From a checkpoint of a small transformer trained on Wikipedia: width 224, 5051 steps.
Each number is 500 + 25 x the weight over its row's rms, rounded and kept within 0 to 999. Layers, rows and columns count from 0. Numbers have three digits each. The size before them is the row's rms in percent of the matrix's.

# up: layer 4 MLP up, 896x224, rms 0.0386, rows 585-596, columns 112-223
# down: layer 4 MLP down (transposed), 896x224, rms 0.035, rows 585-596, columns 112-223
up585 109:494498505516541497517540502527493465457510494500494519497514502493487507492498495490485523510449481475507510500507518512496509520552472489497500495469473514480505553483472489471457519459497514500475496478444512488451508524472497495443482496506548501508539538515524523534486493525509472475469508448450446512475486526494464479498456517526
down585 107:470499517475447482498528525540467479488518469469515496509463532504485483446524500434515477501503513470506517526466507528490447468497537449567460455501520480487485461505545496456510467511504502483534523513511494478490487494465483536500515513510550494530488467532515543501500505541504487474477513509478525524487502521499497494469492499493
up586 106:494481494487554505484567510426510524509479528494524513519471502539464540464512500501494499489478473510519527487504492416500543506494478499502531492514465485494518514461462510508468495538494534512518504507493473505515520434566503514499466486505471474517517535475467480456513473503507485522471540521499522499508514524511488477535484519468
down586 117:536499509495530506538507491522469508500492521496531554508480488458462505509547498469519503487502482506537547549481509499517476467501485489540470541461485492473532496475534515487537482515497493507483514496479494482507502506510484512482552511483470459527517494522498485546499465495520527469495503504521485489492491479496534505491457484527
up587 099:477539491490510511467517475464529527477488488473495487518519489490489488458518543505508505506505474552487531513496494474490450474524519482429464489477511514515527494479517505515488507502460516524488523520515492494535498512480456480498459501473512541483558510482499508494467495501501530504478468475471490545469498530479470505481471481494
down587 100:490491531470491534584495484504501544454535499491482524432487510458506549513514476497474502484502504484522517489518512479544454516493482479486504496489535489517489515500534511480518473523516521484506448501517519503493540553497475471499535494516510502499498506550472517475553495468489482509539546493510507461493480514502549528524490528498
up588 068:510536503501471528516467505475465487478518511548452506472538490524543493497485532517508521555519504472535475513492525508476479491507520495470478501520526507537471542506525481507528523535490508506488526511499492518477510494546525503512494485497518511484469524495472513472532438483502492494464529499475497510488452533511466551493486497483
down588 065:462505491426445505466470487520492493476503511521498513511498521520479568491481536512508488513516485519505466507532496556509491498475521479502482487463497491499502518492504528499492465490475564511526483471493473498453517512524529512519501499483504479519490503506467521509479511466479493530485484478496519484538496479504504454529490504503
up589 107:520476466462494522458467512489493533470467503488538497563510493473493498490537496506505485488525498501530512460493520447467497519509518519487505531511526506492506522527482466519434447520479512519519517490574521498496493486518478480552538557440484469560509537501471468505517467487533498533507513478519533465503490541516473522500496503499
down589 110:543516489474500494522473525493521478501473555502494493496472511500478494454500513477484551561526509498513520480453513475540474503486517517479504526504475441498514465525529518501536516457532469531528481516510544433510507480525537492500497475532549481512485528479571527490499493566481503530493515511503505500498526485499491526532512513480
up590 096:516474510487500487520557482499482482459505497503501511525521508505474506505496479490480495454468535483511562486557503513473501479484521483509489471500489509504493517515494521513506466508541501503526499539469481502460520507523513492501517482506498478470547544498516488539491519503509515508511522501453546481496515468498492515503489516489
down590 102:507511471490488495477529478499520498498502485541529486527453525512501501510529539494536522522489470512497479498489447492495535503555503527471522528498496474513529496509468521509493495481478461554471496494526496518507497476503510484571549512508477503470508512425478461485477533473548497515548497509490523549522545548557535474504480518506
up591 102:545483511567510480524511447470488492476460498454510514528526496481464478491507497495471484532552479563540553502484506500460491507446484510496519465512486502521493496514500477506463506478520514529552527500474499507483500474489502479478489519506535480500552501539502467515499491486477483509533564532535513537501474499474511478512522502527
down591 096:480501518487496495461477483470445486495497526494494479482503521538493494529523557504463507467461517492474484511463512522516503533548527503496507489516471482496508464536540476457539508468469508495521513489499477470458524454499463497505503525527562492501509493493497491466487515500509490470497528514488479490501517517507496493497486494528
up592 106:505451535519515487494531525514443502498454476497507447473494513498512473485479508494527534522497514435474515531530503492528467533507480501434522501543500470484515509502518531504515492510477497492467519508472518486465441503466495506533508471492499523547497523538550485488537491488503484481467466480521505498535487505446485524487499502488
down592 116:517535496500497499455520524454454496503527506508506483515528516504506507516515522488517484504503478523492503509491481465513480481479501559488547514515438513471547486477463504461501441507499489519522485455518492503529487460482487508497489476528543507528508510505478524503505488520517469480471473537542534459484500502483486516547524459479
up593 085:512492431495448495524526487496506501505474505472518506541533520502499515520487441485522509534500520486508514530493426481487485519483543470496524463483475518501486489577487495487511509491515477510549490502520494412494506519476499445487485520496545477499493491512530504512467495474545511510499466513506529527528490468442492482523490542497
down593 081:488483517523498461482480507522544483505518497525505497482489510518536501511519487518506534461504490520471555507459484514526508514508499536488507493522482500507535549440497510451499488545544507506460496543536500518485498507471487481468514517486465485485511552479480505495489495524510494535536522498482521466482491470491503505443531480477
up594 106:486516534507546538512463502492462523487519544473544476533502497528496513494462516506489463504523501506485491519467516495506503450469496493465519475483532487505488521464523480481506546546510498508495505536504482479506446490482549516475526549470517480473481542541520498486496534501532471459493505516462467488511511479532497462519491513463
down594 100:507478514493496467514497517474516491568558475547495501499509486478516433476521455508444500485452482500490502527540512488496532497509494480524496478499471511516506477499476478514475488490555515493509512503489474510535496489489491492518446495507499469471517509496485500482533505501470526516504445500539512550505507502513505512501494503547
up595 073:492507473486506498531534479494529490536507482513498478512491521486485486490486517512511503481495458534535516470494529484510542482466487497496509474507524519493513454501520474510552505521480463468486512553559444504481495460524506472522473489512500546508453512497512522541495467478500519525496505516526507477557521497503441465487492510486
down595 072:467492494520550437551477503517450468511529513483525501514475521488512497491512523492483482522475499520504509478530445514482491425520530494474542497479496497487501500487468489527446475486500484523482502490547533470473504500510509474459466483511549503476503458499523491466541525489480522527492530479500523526491472524482514549492505509462
up596 121:496533500437477481532472531506459493480497476498507468497525530489484488487482510524524527480523524552485518520545473504506471485490471494528524493479467493556492521437485470512522515525524455493481505532495463505449479512534506494463458521510500475517525500486557496492529501492551518517507509505481460483461487486540535464489508506531
down596 122:512442508497456516467521532534532553516471467524531527513515468526492509510470524461464500439538503457461503509461531469543506505527515473487514477525504513467545563483500504500472506489498495502472510505526529507525554525511537496487517442482492484499469453506471497500457503492482529496481514519479516479512486471502486489553517492489